config.toml
positions = "rope"
qk_norm = false
init = "trunc"
decay_shape = "cos"
z_loss = 1e-05
Each number is 128 + 32 x the weight over the matrix's rms, rounded and kept within 0 to 255. Layers, rows and columns count from 0. Numbers have three digits each.

# layer 5 attention query, 256x256, rms 0.127, rows 0-136,192-200, columns 0-31
152176060172097141050137111178147171114104089091106093148090140170145130136148071048142130100163
113094170134090116114100137177155081126107117081114141159071134068135068139107209145081202094078
096116067105169180105144104108155120143176149145099136126140173096134134137133156112078092183106
091154115141129123160145124126131131151124123135174126133102140112177143134152171134119125164125
078113088119146130118145106136161148145127130130051151114165155082160149104086163154178082182108
135160163099193140131090112171137127156170135115143119124123120167102116170136125117132113140174
163188169155135167123106105113130117157143158150139108114155123172168182128101136096068121138078
124089117148071146160165153104185129134143092130157169196116128118145171161140079124107136077050
043133164133148214137180160157102042130153093114110183105109119114136112127075161159105119110149
190128090075113144069058114084069141117124140177087052158110144172183136133196210159110180124124
104138142115141102187092091131097097143118097146167088127107146110110125157123111163138185171121
134127095171081144148148106207121124173118090109143109088082149114093125125111172127117132100096
158064038103186104060040118045156090080139111121172096147148115156105180155084154143097136081147
062146145052102128097200164199113131147145166149108156146136119174161150142211149145097156168129
099111120165129154107155099115069171154113118141067127111175129123080132081154150146050142074094
050084097063119051086155143095145165151161139118153109044143048126132149118088045129092134124121
156131131111143116144097153058093171231101105155124161155070148144140181051098129103155073135155
106158107100093082142061058124117169202095109107096107108172134059159100133142137154149116127108
130105126135085095085106056144100158145092170120032104111145191139093129162113092108138172100143
108101161119160078130124156121115130105143130141094103199116092173130119103107157093173069196113
088118147119175113101184123077099109179152098131172113111140105156170146133139108097196146210149
133101128170169096115148082045127117111061158159140125159177109114124156157127171118106177112164
155108137121098123123071129191149093160134177034123170088123117145131068156133129131080190128063
147145082105081202149202130141147086069118073131072158095093139129150177121231152118065168146107
161140169107189061097147113103142188107081138116079103098131140183138116116135152207103166157127
062150138106255093155118101091041161139130204011132099194115115118165104108119112120095100120031
092133115096165211093112079084076183090132072120140121229133149170112146093197154198135073100113
158185094157177125221157105162095174143129162137126149106118077151109157136116109119095126132110
102077118147176141153103079077091151208093140126075067141201105121144135099142125127123173123167
163140148135092099173121081086129146136201176067123170124105193089072114135177090168117140148162
118115150090086083106099080056101126210093163167126096089112126093129207095138091147102168107185
100055138195102188114057118131092141065136187176126130165076097139128075127099140148149103170136
147088131082147095139138115077086119161057183139158137087131104093107113178095167179124147106135
123091185093155130140142082082091079149191136170137114129080100176110090085079130208131085133122
108131161137178123130160140114106110082123120132173150123139148155144097116030139101090085119153
105104144177114129147087152151170196082087130160119127153141173082134108133158140111110135103086
136136105148075136083074116147137170033083148107128126171115097148080110088147174086096119114130
152137111111164106095145170218076111173110156122110162120108170138151111141162099078085123072115
117233132171137098138122113085055225155172116116122104126191112169143144036113123192140150094064
173163210163101143142123127131128165140179166144148136158075137149129075155122151152091165114147
122116168072105159159124171100101109135094115084082143133140160158137112041172067123165130102140
117114159141167116134188178179134109161110056136157100110114098156138175107153153147171077171110
102078095105079118113121126118088137198108144085109154133074127115160182151155137119105115149117
164108166129130127144120169094146121126120112146105097190126067108103111165148140132122108103121
173069158117103098138109104145078095031113142151120117169130141160142100123073124115141065128132
081106127117168156157062133113111138216097171071063123164182155115125132071172107154098098162124
084110135055206158072060107170130150111097126181097142125100110085168167139087182118133126072101
137117060182112111187159096112130160136119143168128073149117137068176121139119091163098135151144
134140072093097116144158141148146161112050101124138103102106164134091084143087094098152161049144
128123150124143168131092124153091112135171078123116165149168115091213093146168056155185144082163
099139162141114132144094118128130126099130107093115092130149105159091105155119078200148049109158
102142145095127099188104107150159051178178138103163177101135128078044163121191121132153124143143
099205152032111202150146140126150120159129160089158087150163112127147093097160185111139181112157
127145144131150113068099068202169106137051133115128159098109136082129150081116117109121101131058
095103101135178130137120094118141130123130178081134079109102124061135123107167115124170145129127
140083057151121085121099194095090158109127163094147138139044130101046130122117145134163114083060
107140140117135105169108096087146120107083155125144138109172145120086059130157072113185123103132
113141152113101158152099159201107131126123169133117106119159094183155172141179084138156122156104
092122124142094151151091111135104133140150159101099126133038129124126138136061186152163131120103
109108131089115123065154103128145121094092149138125207125145148110088044124162179146121093107121
102180111115099118124127134077182162084108112105111083140069118131129151143127197153159103101100
098173155116204072068105194152136136131151192183112155188144127078128136123154124164171122149173
120165047149123123128138104073083190102107131097121159150076131137144154052139146109100110111138
223173190101186095070194152126115145144097175120171142180135164168103148071185139131107074136152
108132087173091142137140164100176111155106127146131121114160111098118154128144126109128171166112
115126117137149127179145149152106134102152150132114120093141136124133099149090121140169106129128
127116149123168082124101110154123114122139129101115112170159114099127132096138122111141130182116
124097157113098126172152074136159148164074147191129136135168155165138102125157118132136177146107
143162119139164166115090125140122160116099099181176160145111136138120130146160041088120120131125
100093104120131120135111112134146118128116127122134082119083124146070148135163044158147129125097
139069122142090129101084097106080122129159133096170131183105109130103096148099119160084147073103
175150114098172125164146138117150168161169139115170121115127116087135203112132146157174129190143
105137125121137129144145129145104160123120142158150131179100123107166091128098160103135087134139
138165115167130101123080102144094130095153175193082163151120165116151124141136129143137156173154
155144162116130106147118175113152111126101096124128133081173147116148108089122073117123123124156
062099133149095131130121091095090108153120140149113091074091144172097145104137091165121107142131
132117116160141157144103125080142123108120113112179160139122079123124105141145115161121151070142
086084120096098125150165104149146179145143100104104129129096135134137142155122080123138137101171
156061107164139148109145137123160155073125146151121109126124132122139089140119110148106163117111
089082099143134110122178138135125121171117114099120136085114088176171104115099198114123126177143
080136154064129171176103128121137136170131125129174135085041131147118210107143133151159103091148
113148150144111159125112112126094147130151145172129173107116150134158124144134147133112168141126
090130122124132079092121173132111151104104100119096112162078144102140140101111145088136176153142
116164128153155069145107102199110124122098134183117143148142100140114190104142207069097047161095
105132144066165128128166113091147175127169144184153174119166112129165135144134178146149138207182
173095157122099074166101101154197181105082109140149155177125114064129074117093151133071098153145
159152131127155147107106159130154106125115085109152084171145098111147098140135111101167202130135
116192119135118111145144160192121158155104156116131151179128130111135135178112094151106191131137
184119160134109181114090118081133130109124083046183070134172155076154113040118149131059131142103
140145160093109100111159111094096116181133128112120103096121075166177110133106125139173171185114
104096134114117125115193097102124118189125154136110149145097083160154085189077126182163170122138
125100100144096136114150119166081134140128103125132087177177080122130120125115169153122096149145
099153135142132149194122157128134132122155189151133137131096115142105084121159182168133082117115
127067112133149152144127085163097143157164117128135136093146137206100081171138115105134147104090
080155159194090119113091125076142102157143146167117133167114077145167102146079165127164048131127
181160126185140130161106127132136158136125136103153113157162162103083054154131101169096195148115
152064134119170129148140140086127149111117114112145097165129108107111118099116135133152108136135
157143113119115119152177118139100140114128094130144084115112082144147114127122163134135135150141
148159098089167095125149129150116108067138110088157174121129132146123136085107148150150096158107
135124134157132077131116130136131162124153179118076142180148139091110143105145121144094157132115
091123141175133129105155146162148122157128172149121134146120163156127124168148127098108153138114
107137121148158105134079142124214149158101092176135124108133131091148094159155156069110123068153
107177100147103107145092169164145162114214137143120090144094141120127116138189132116123150126125
134196121180127039098144147174180171155139117149164113174079151140131115150137145108114124171122
074175118130109118108123120141094118125099151166140138147152171119133096118153163111118176148156
151144087146158128121083156133148098146126142118167137091126149151129130126166079081184125109107
108166105082082201121112177119160156155172113108052117096166123138099138145121176089147119135124
154136123091102135117129124103113112084137152080161150137128119161124070149093131124159098062145
114166146096138145113084151146110116128133143119123121176177127098169096131134096161127112137126
128070138187151128107132121111132152163151137166093140090130159096086125111146156149136150095134
150146126155100156101175150068121120118138084115155106086095150165086144179112117162169133119146
125111096160092109093095102117111140182132149080155180163146147113094112131144108164142155106112
168102124169167151132119176107107121116160078134171107098145146122080121107097101161124088126167
151146106087136153081116193102070096114123170122118116161128108127150150123112121106117133102121
119155157129158148163116149111124069126154074112038168135136172086162094151111169078181128125161
149143125145104066097120130158126126140134213102094176123097119132115185154141157123172138114148
135062156147165124131064132150160169085130121128125129139147148096085111145110121057131172136103
159161118089168149184134111160134175138142044114102158152156082169163123116132174132192134138166
165146089115136185132091091149191129152152081154165156162101136121128120106153122121100159080121
103148111140157121144147115153133158095123090156146149111121168112115145126112100104138184127085
136138071167137120113111148156132137111100107153125171152113127093145072180170115142130118146191
111079110128127155107150158146117160119125129134140108120121118097102080181140122112099152124127
076123158086105116177096126115079135113097166155135127121111145152121123153096099108154123084139
100143112090161125129173124140129092096103186130117133114139125148107127175151130190108107129150
163159110191122118139108145177147132163117102137187125136161105118046074113173123187148144145127
143152152162141118143099109137151084167141135185174104172127153113149124096126083168097138088096
130190077116136114162109105124154225148126167116117156169153161125091175057097113133091157070079
151125082116068108157130128177140146146136190146163131146146136123116101123181116066140125148156
142048183125096215130136100132197102139058102080110175127149116133119065213106130098129130131114
166133165125095126157134134089087130135111074170100102083124130094129116125074175215172104143047
108117092154174178119159095084131130131159164102147073119163106130140129092127136193089130118126
097120069111101104149072115153123094113174146140096180131144148146136143191147148137133153119122
128163144151172100160137110130132121180128128118106116111106136138123148151130124078142105093132
114169126130206153083159173109104125176128110089168097086160077162121082158164107165148103135067
108115084131093139103066122064156115168116135120169139167135073114127046156156101086130136091139
161095131154215076097117176068134151131126128111101153087090124171180163082177131124167129149134
150131154044107128151156116104100132132141154191137213113178173115123140081155165155146170118136
139171068198153124139114092111087154141161130138122136201125198163151133149111126141087143103170
155135152140146123131124111117114111128112124153145115146112123136138145137150134140129119128164
134125172136084100157106141142082125123109134153111134134135112123156112115093130156101150110136
150112111085079136172114064124160123143161162118112161138145139093163158105144123119165118134159
141095171156176212111150094133152159120178118151170119085094109131130085190106131151126098095109
146144105132118110110140117133076111151105136138142097109152137153145099110161144148151130114157
116133107143099162132112112129147136118148139148115141099111158116158140078154075085119145151143
130117146101115156158159164122109135133173149119139094080138154095117153153166136132152141138103
141120144131122113087107103139143136130151120120178156114110139120112135114157145098115149159138
# layer 5 attention key, 128x256, rms 0.13, rows 0-72, columns 0-31
124140190156089146157103154189145122104154121132114161103107065101139106087140168106124123134139
074128120134140132139135111114106158142113127096131164147157103123155178119134116148102132107150
119143157161094121145107145144116175158124094098128098143091126099113106100204064147155115171103
113103138143164127095151133107145092155156137140100143098139167124168166149146102132123096162092
119181113118121131093164145147133129112116135170166119186106147113102117101173115156094157080200
107101121142106123186131148050127165107139159119133100092137132168135108087119132102115130146075
122083080142138095101147175129098117143076112152145121131094128072125087033142189137166147118170
136104129154128062141103164145109160154103132231132189109139123138116129103119150137097081139126
124068154119141134068180115143168097086116095117154145135066117091081129162116111120145110134190
096128153112090058172096133077152169149178141087155182134119150120137108124146092128081148127149
121116074162132149113100107186141135144179149117162077143122104094109124175157125166167142105178
150161132186135094130140160141142127110131112152203127150136094138125164134126116121141078114132
145180151142111136192143094137126130132115227112053130095092110077120123138145124177129109144175
130085069155107080113171097120204149141122134108156169136178129112110179075097124115140142185155
179128124075124137192089141178112120141127147078139099111072137189157068107070123078135123104180
128144114111131107176139105115202140127123151166157152165136109134155140080085129113149109117093
092169090053093177118095107162079050149124129102143102084152109180068111163136126139153183113143
153139117196094107125146143128122143105095128110136099124092159182170134160151085108162107132138
085150142177157128147072087073175084090078062184154106116063127164132087126137184080127151157098
104120140096124160176089052128126169139123129105105047058171115114086124118151123169137214111131
150148097118134105094096081140078104134142117162135137080176123109102129113104184127073118077103
148121139109162199085159118157162126098118115070144137119091179118130120130118116169151106123176
087167176131099117144113151118099115090106120103164172186109101170151160141149126116158091172182
133087157135135116157075073090138129174094148166149182170163090158104107162115094142167088144173
112108112174117129175109141167140162175160089101136250135074141104157123118113127120145149075172
102187100175147153102124180113134104134081097076110183081101115095145123162110107173084147078150
134205100140129063137106157233151128071142112115157124123134119120086119099149125153132159152152
065088165120121121166151180111127091148074106075164143159127186054144159145147136118126114182078
172184134105117143137193118135138104194112153128121085094078086147105083137170128106135126137121
117143162132144138145087115123030104109159059151099115150096088143228118151107095131184119137137
154125117133091059119129111123100151140109125132154121125131208134062170116118139184158128172109
109134159109121099139144141113136161148191088167100148138114150136115206137093169134120117124111
124109126092126129099164103092186117120150108096106124139120149138113201150145130096122092141095
139151148128084112091130130153115111110148151140131161142163166135150150156103143147089093129158
126186131115118192140192054118127108131112151143157086096112199136100106107163154098118076110147
176103113157141123119116161145143150156161125134096084110082087144152125106134096091147120186132
150077127115062132157133144116173171177152111142114130140105143129142150133103100173153110146115
105131166064120150111124167136138106089103111120154200117115108082136133149127125161097122129128
131118129139148139182092039141102119110121190089141102146064145118122141180129132073162128150100
136104150143121104121117179096094110169126157168139094136109107131118129121141098101150109083156
122135128121148125129112147115172173094179125121150109121118033135146173121133169095093096131131
121079210057113131152089113126135142131087159126125147118102090125100111176141140176114165180088
097093144122144111134118065099141102220139128174159074160133147171089108100057128139153112152137
096139085152145123119128144149104090121110112129159132118141154161096138120151144171065121177243
141149119100120161154166108126097097118173095146145136114145092089124163128137088134110124100107
126121107155067151143148139111176186152129128151161090102090137182094097134109127138128128098130
152099160061149136154121202117102090182159148147111170151181130155078169180121122183089146149158
079110136142145150117122179103097086128123119063116069096120109096204093119101152107146143101170
119140152147131122084093091123141157148134150147122087118172130042158143173123167081113097169120
104102125137116150094085127073114121111127119115151066154086081148136136126111122151082101061112
154140083186056121152137133150128124128132128128147143161062116125117145120184119144048135121160
077113097175139119107117102121166156127097119149084115109184129140160060120136047151163142123095
146152071102099167136159075082054087093127107076110064131173185123105106142055119097120092147149
114111076150128128135144150132143095103145177088203124217090114109147148119117113153151097075189
106136174119073192112173168199113126110178123169117192142159102132059148137159162102138167119142
165138166155152110082183130054146088179124136129070115126106149103134096142110093128130063167149
149160111058095132133148108122147110139130068098142101157109100167155131147067091152109155124235
138126098112134092145152063130165158153124058146149140104048110149075123095116136124133102124071
102185111169169139131100110164123123132167153168171117131158115093113132115131118145126072133126
069162137150145160204102157130131143161115146139092100124134186125168095156153120132081129107180
131092156095124182162170108162086078181122122105141112130152147115140147167134118133128122131159
109130123158139103105087111105047147163114163081113148113159082138121138088141157166145104151175
119122123101130185179076135110123126147123106162127158136137066116142094109091099129120116099153
058115128102108143122146078123092111137164130179157176088149105098150138136078130104176161089097
106097180148120152171114105134135142117079176097118067110116162134092126085106139110131103116160
157124172150160119166136149101115132102155126103114165151098139123156096160126151116130150107094
118158074114109078124127174125154151135104112109188142159162075117126104104161112085147071080142
085115177106129121140129167115137152084112148137176151114101083144118127095147143118118084101119
129159108118140092097144108125101110143065118108131089150139109136146109131070164127110140171118
105112123146088137090182125061123117060155175016133135164149125144154142184131103133132115132124
174120173102175091129120094201133150144108161146121142157130138121095136090200108128134138139148
134102099148079164120038103116116156099109171121070138165122131180105118079116125121122072131135
103129114164117123113117141074122122081104092108138126117126122178166155120121092099117111091181
# layer 5 attention value, 128x256, rms 0.138, rows 0-63, columns 0-31
133153095172079150151112152134137115160128207161084159149139109103145120112142130131090119184131
151151150128127132109116061114108080176137061176153090124127136169166133117128153123154154178092
164198144138098154175151112121113099145159192108083180093144135091156117105175128156136079131147
145105156072132148134107080083112109155181144170131169156148123189140143128120097159116135078130
206124094108171127143146171137142163120090109125071109164113179143113108126114123120099090138117
124147118139144101110122112106156106135136164154127101193173165150156142118174104136083145166131
112108151187112120135114109099099142137149128124123122162066093149157190150150141187076127155170
144101160142111158172166161077139124148164107135127129122102117136121143109188079145087124133088
064086091166148139138127095128146132149119120114136115107053143114147108164158107090187143156151
136148119116128122097135158116095138138176200129134093122145151087129112151123171070063221100164
118099115121106122052069202131093186083131160119061066135127174127137107089112107110137080126100
181112155161155114104114146155119139140116162144128096173092080160152136137195135150139091150123
107186127112150113164061198115066155125134143092141080114184097161174164117100172239084045141142
124128095168154163166078180132116108114200151178131143092088137097117151109155082173098171069156
092102026145085084147111176079083163140117137143119062112125122136116124137127115124138127191140
141125146127142150084126128125103161132134145159160128168134110069191115111164062130092159154127
081125177105115113109159135157157115068078205100086150102165185115136170090172148138108119106083
108139137116110155185132101134105136091091127116103074077159138152139153113163179128191153124127
168140181120206060131138145096136047076076135117132138100094140174076136096151191138120103063177
104181128094134123106119094098112141052169153145119082133081163114099075094103142137141141174145
099134118124136156160161126183141141131150158153053145134105042129135121165096155115061116076136
092099115147153158102123108196165061137153120119114132147122123127130160100126133106092090137106
126108224094122162153082097137092177047166140172098126175139149111085130125146133150114105129210
179157157134150128108108126151165095111185123088079109179163151143076115090112140136169137178205
180115131126094112134127148131158172092122159075124132132163122152170101079069099171177170147181
106099166097133139130129081158169147091167132130090141064199127128086110211151082163137153146154
143146111113136087103066127110116151140138101184127166099174117113182112068150099115097180101076
112118125148145103105130107126137175103114115065041074083108127158119164085086162115189105100136
084125116133141129110144159119145140081106131141171135166127149103151137151150148142156118133189
124079124159127146133172154100140133111093070126112157058169131132169173071134139127138109138175
109113092215099141109072139125166140126113124083100108160127154133124138121117083133186119105189
143114108124148061112110178109141168113137135096121080097087137118089135119160151100119187115100
155150128089080163201193120097083060116131129132151107091141085099145140146105173145117202090127
111105169066174171143133120143105136129107140142072130123080070140113101092119167137092121152121
102086111127152192099094100157176100148132061083095125112135147108106180106147154113151114121194
148146132104116095092122144157141128132076069144156091145140086129077108109082145128115150046147
144125148117113121095112135070094195098107116075090144104128139153106132136123127128138129160098
120124133120129130143156097151140147140123115124174076106066093157139136128111111137112090117139
144163116156146157063198112157166153110097119091090150117140189123145164168053155138177133117156
156119104151178174179084151092139117111102090124134097085109080136101094164095122138079135098146
082141139094054141162127104116125167123094077137111120153088160068156127084126121077107139094070
121123095163085194106144078163161140152144125113147103067153124140100132133150128178168171135068
155089158121088177155108088165127119113091150126142145088109145142112113121155137153088136103118
056084145134170094127131148131127167119122096152121078113086128177111149153183126203109131094160
113148124180130141168175075165082070145072108085051135143148128131123066087101188143167128172167
116114115108131122084106117128102102141139122108176176097172125116124161130128154152135111182069
143080085136097126103093130103121147130145127109191198147170106217170145132147075137128122172114
110119191154112140088179166082173097080119116091155143186143169154085119165127176124027131124125
172153175074123060120138126129100143133084226042107134097123131162170101117155129152144099116152
147123132057204136147096106091083103155137165121139136065151104138103110141107141149138128105152
073157161122134164107143177075158143157142112071090146168149150128109098086075141140189110117160
118128156103091145116157171179141064096133067082101170143117195061139132131071120165133103106179
157112090122063059134153136157124151152140126141110206166150168165104109185122099197097145167121
143117149137101141127156133124136148173114097140120128110138111094158120068155129113128126164119
160163123148134104132130151180150157159147079113146127104110119173153220095170153123103112165122
170110140109135126100155087175107122105151068122094121136107172134129121148152162082166068115206
138167117123199049162112077066120131139156170131085140134133112175149105107103107088161139089183
087159115131091093166138147135137149167103080109162124084095139106102118079155119085187162119123
081081115112152172075110116164134101106180110122095124119115115121131158155137136122168064121057
136136108085153166111139109148162163167131198096177103168159143171120126149098113134094126122141
092244112122112080086082115128117133124058108136141127129171121177139122164092198144146152100109
093141150105192124046104095107160193139183191103170151147149145122152125130119128182107139125106
129133124111140140130097159109134150140185180120206125114159105185151094125153157137095104113149
095152138099091107119185141168111164080101122131136174112170062153120156161123053127140104098132
# layer 5 attention output (transposed), 256x256, rms 0.17, rows 0-127, columns 0-31
162024134189116124171131125135135168137093072132120160101123104115136115117216166108119114121117
115128114177169113088079067074118145094122120127091107125124151134152126169120121105122149123139
127121120135095172144123164096144007156109111204128142147154051173148134093144193135122094083063
136129117096115133125148098164102139148106083153148121121143116156124163141143138117126117127129
104092136126129138117137077148126131138126107127130075163107131145152129068146123131093173137126
144125156108146143126120104134147171151103125172178134139134098142153150202071068136151148117178
107140127136164125126125101168158147117192200180138149106097094076168160131085168124134088178138
129060138165202176163136114129124120166131141092202067099099134228158100116104141130095185094163
136161164133131094120114127117129195111180147111131114148116121140101130095103193082143114133141
137142084180132201111132190096123114150117061122090143140113107071102126160175124163073026145108
148185093117129159132175203179137170117079145118184103151096126125132161064126156129165063149114
099133079116118164112033110103143063182103180080130100113082064125138147112106102148143128185151
117171136103073121123113165043054096119194080149159153158138147154098198136160070181125133114127
126109133129078120148145131154110169081162100091092157106154150134090132145109115095061133095133
110094112125170115159162151183144152128200130172107047137075061148122109141067169074112105125114
120098166067095125110137121127148123162097110102123147155113142169100104143116118165187152135127
096122137160137116168130086097105151146083138139074121117108154122127183097097124183084087103100
120151139107133190169151150164126102103124089131102120148187097117108130149092135176145157092087
135114157182155051194125107117152179146117133128087113141097163171132093098140124131185075074101
130092160120142095181169121142165090148120142185137132155172099099181157099115112121169134103147
119095087158159123128110145113125125090096064117147172097132058152152127183140149098134105088105
115087111123095116123152155139056166111140122126195097101090164105085120079150137154112151134168
084113107142130082115158118205067078112184130142192147068118097111112119093148101112162153104151
102153148110105157147107121079131144155134056128176170109138114100198116080156177168170138107127
159128158127181143135081164122121099118149155113186118086163132133111102102107208117198137146106
119140114052128150144115127131070134092170077132109099091119119115071134128139075118155107099105
117149190081144144112115171081180136184141115088133131096098130151140109149119149006106116097137
125115103119144131084138178145117170118149154125090145119167155143132086146074141079192098138140
124063130174131146169063182170190105106136169122105116123147115119148144196147077114164087048124
170118136129137091148132084102136139107126167118068080138164178116098106159147126132146087148158
090106162124167127112144138103146115094166136119108165133111098133149148126059097102174113189126
111181113171188168146175134147132101119158164107136073098071145092102101150108144097118123104100
103136163106163068148059102150172092170171062064084088172103105135141130125151160170085134176100
106111162178105142110144185111142132120124099174180196107156093133130123125120149100100117094146
083168157166143151188133124171215116065087096145109150065125132111138137124121175120140191160157
105179125173141141091139045121092140141143133121105115124140198077087155149132128124058207116112
139132152115116127087102172094130142151077114144134105149187101073120064076138134106150145102122
124143099168160125111069139139099120120158147106128172141139076110167157072092105158122146183123
190126136121119187060094103168120147123098113145113180114098177140086145139163135114143076104079
133102104129134074150140122123122118107156091082133126113129129127123140147109136076120120099051
194127150074141100151112097078126134091140181115105158131184120141125140143136115155140055102168
124135137041148102078094158158134116143129121074066179120115121086106127104078122119160128112143
195139120129090107120132090121148134130100203118207062112149150138092111132099124109146129128170
090168058145139155145126127076143113110170105153061118109110128099111208124104136136145122108183
135078088102138113145111188152142100119129108140139118117115120181125061143155154136114092080193
187148162185098166169173157151102197161095076089066106120187075129133151171104114184128055102154
065123109143157160174104067095121138103142172178087131127112117088129116162155128150105072140099
091228157094126086139093111116130192132108128161114112205104137144138137139093148102175141155171
169162164131103080146157065078073124099133138142150088111185130108102173096157201127177144161154
131120124137161048112135163127149146141128092132139153162100101106101164127163153117124092140025
133126129138162165061124106132119104128150112110145104172134175149134111170094148166128104095184
134101172147171110103123085137123086148117161110113068088114147053128121140134227166125121073139
089180137162111148128149151138123115116131089124141103131125119133146162088126133077153154133103
098070107109110101070119146126106078125095146124165143110141129098140124145162117144121128176136
108112092121182109203165145144093093077141101116109101063096101105136101066133122091129169164130
132116110120118112107112105094135086129130142101171092135137081128126146120096111110175163152115
163154106188114105052157090138169138114110110148114140110155181102125160144100122131104105151126
099150125135122081137093126089160146200064081148114126195139137176124119187121121063123178132141
109106141098175135131100111132068155130134154127101106103126118123142127096153169132121101127083
132128136132192154163092145151150123109126092163183105116079111081161119165139090143104135104137
137140141162150096126143170153165136156146113119022066117078106111131129110130222079138117172008
153130146154087097112127120141168111126118124152093221160127115120130063125150055164110153129093
156181144150119106126144100112187096195139154062118132161111084133154156132167074127136067153135
130123171094125121118110073132116129135114099158104117134104086137131069113172107150100144114164
116143128115125151168159118149147150109147117129154119129154124133137171145118106073162136132107
128192146115114146133198150193092057133127198085109185172175157100155107127138068217129176111169
122051159104141111088127114101196232128146134108127152125136180127104121153118083105087096104155
137135117154154109170150131174147139120167141136117194143124134094135101106202136081145112127152
140129125107089169114111113135101086161100123103094222078090103128138115109129111095126160110169
130116076147087159174138115155164114153120129104131152084156108139095091089159113166143092154098
162121123031170115099137163124133157124142141109113144169099155168083145152171151149156099143113
111139159107116064073167115144160172120092149189124154150156111078069165141137136120090125154123
158100149112091144149151112144155128135082131143130166197180147123129112153182119180097144131111
158141152121109105138127144158105155098124143139128092157164126166117139105135099099124125067118
136115091152133110100099127070123088147194162110126156141153092141128119128124125158113186135084
125114106155108113108154143085122109078123068177110083104140112126143146189165124128115152083111
107119147151090185092139134159140153111156167164147130102119168102109126134162147035116076152137
069107114157135135154192104111183119193131053157107100098187090095121141118130219128093068122140
122099116173151122097096125122105112133107117098132135079123187140154120073180161132170200097120
089103095127097128124097131131172093127135161133105100146154143115149136107144123104119129172107
108138113185156206120137130119134150112118081107120112136114077119055122126142197127126088114130
139129138120128122123086120148189141084143144165156160149163204109131123118180190153152158146140
071196075105069148135171144117135124119136142091135148205133082115126151197104090148098166190173
133093126155134116129108121133089103138130153112151084129156095175137080101119155111107056090142
160108156047070142131112156102159115154160112093183082197117139115068120091152100145074105123130
082183143176145130188150142102134136130123123118128164120135096130121125193103163102127114123131
122111125134142126117125202102146110165112175133082099135095185139146167162141114083130089116113
097059089136189133127146109082089163130100144192051123136134103160120113105123107131119137114128
091128131124074130115137126142143051164107129140110130129088127096090104194164110133097143118163
119116096180139114086138127125096157095150178134128175204159131127167150053128150129116145133164
156139114114116162147081068129084124129134148154133124158161115139100139148156093170149152157128
103160108143063168182134087066088059177124115154151124131133125116115120153153103136043107104154
130141106076185134087187120141119220126158083182131119116187139115123114105148163119102124201140
141126145065129133186134058119130122161156130135120142123057148078133132094136140139123183168102
112113137103093134158142146164108173129118107145150117121150137170092097181136150108089169095140
109139052141062123173104100126149111156086118158165177171175099179130055130188123134124090161165
168099129140118145095136110191132170114142155125138164115113170112127135167124132141137129102150
143155129067196111201113144117208184116134162136067132146079141170135170154209106146128124153099
134125117091118083165126144085104130180090151113136097156129177121096137179144098133152134119146
141092079086100068152110114121100124109126117072162132102127107175214124139114135131161087158140
081102071133129121124121084152127096106151137147151157086130094169149138078185126096161092105176
072100129080114096184162115108129145097144222145103122134124155112075055177118178129096133104169
133049141154133127126124117089140099073146163109076070189134101139168115105136116122115147137171
137153099124087124110143138110136139180157185137137165096166154114175155100131144158173150177159
166085106164111145125130122166132095179113160081143111150117147102107125121167130124149146131128
140107130149199128150122055105096143102129104162109109171046112145131181138180149117093133129112
061092111084146141178183136134134119144152117129121110127123106153154164146137171118109108120124
052128141047171149163153124153087161140110153218184208119126121179121104134134135118183111186106
058111160128139134139125102117138158132138138149125152111147136130095148171094072128121155125058
094108093096204168105108158141129117070081124149117156082070145163117128138147113075109172130086
150122154148137146076191177163153116135127178136129120166123161096102118116107143135158119109153
077097128074106157119154171160145143107105100084132170082133121064125096107129128131079105084057
113125129146126155111106140170168140103149074144128157157091145140100113133064104093133079131129
146094112132113148145150093088127099139143154117085119132163126160144113103127107133198086110134
133095092120102150140158169124182157132079119134094148111172159133075082164175092181103166149053
114118114075133090112128157144195136109116119174125069128133113168124110134168094141139073126104
131106177135137132090121131071152133143133140108173096133150139099157165088096207187156094096183
168098183075125128117091168128181132127132126200083128159104113124138120145112133084170147107087
138145137105079166129069116125121134118083183117123162148163144112147142143107104222153099139126
074142141163158142125120130105127151114096139129124093135141143115092143135105127117110077096155
129161146127098133106106174132135145154126127132136106163154092108087113097253131170120139142121
154116171130181106131136126112149132080147129157137132121147164086157140123130159179149147139096
126130125132118112179133147136166089100151166097176160110088089169100107111118153133122136140123
129161165106110115144135100116139117123064079109101150163166163180121107122154185152096157135062
068092122135109138138106142104104158123157202094151123149154170107099136090107085148112095110123
108103121155141116106148097102128135152112124065071057148148115102106145124077190054119094182093
104114117088123112127112106118140114096157103118092103053057114101099152126077156125115127097098
127132143145141100116115147163078157151173125167143126175129152102151177163137158083111084161140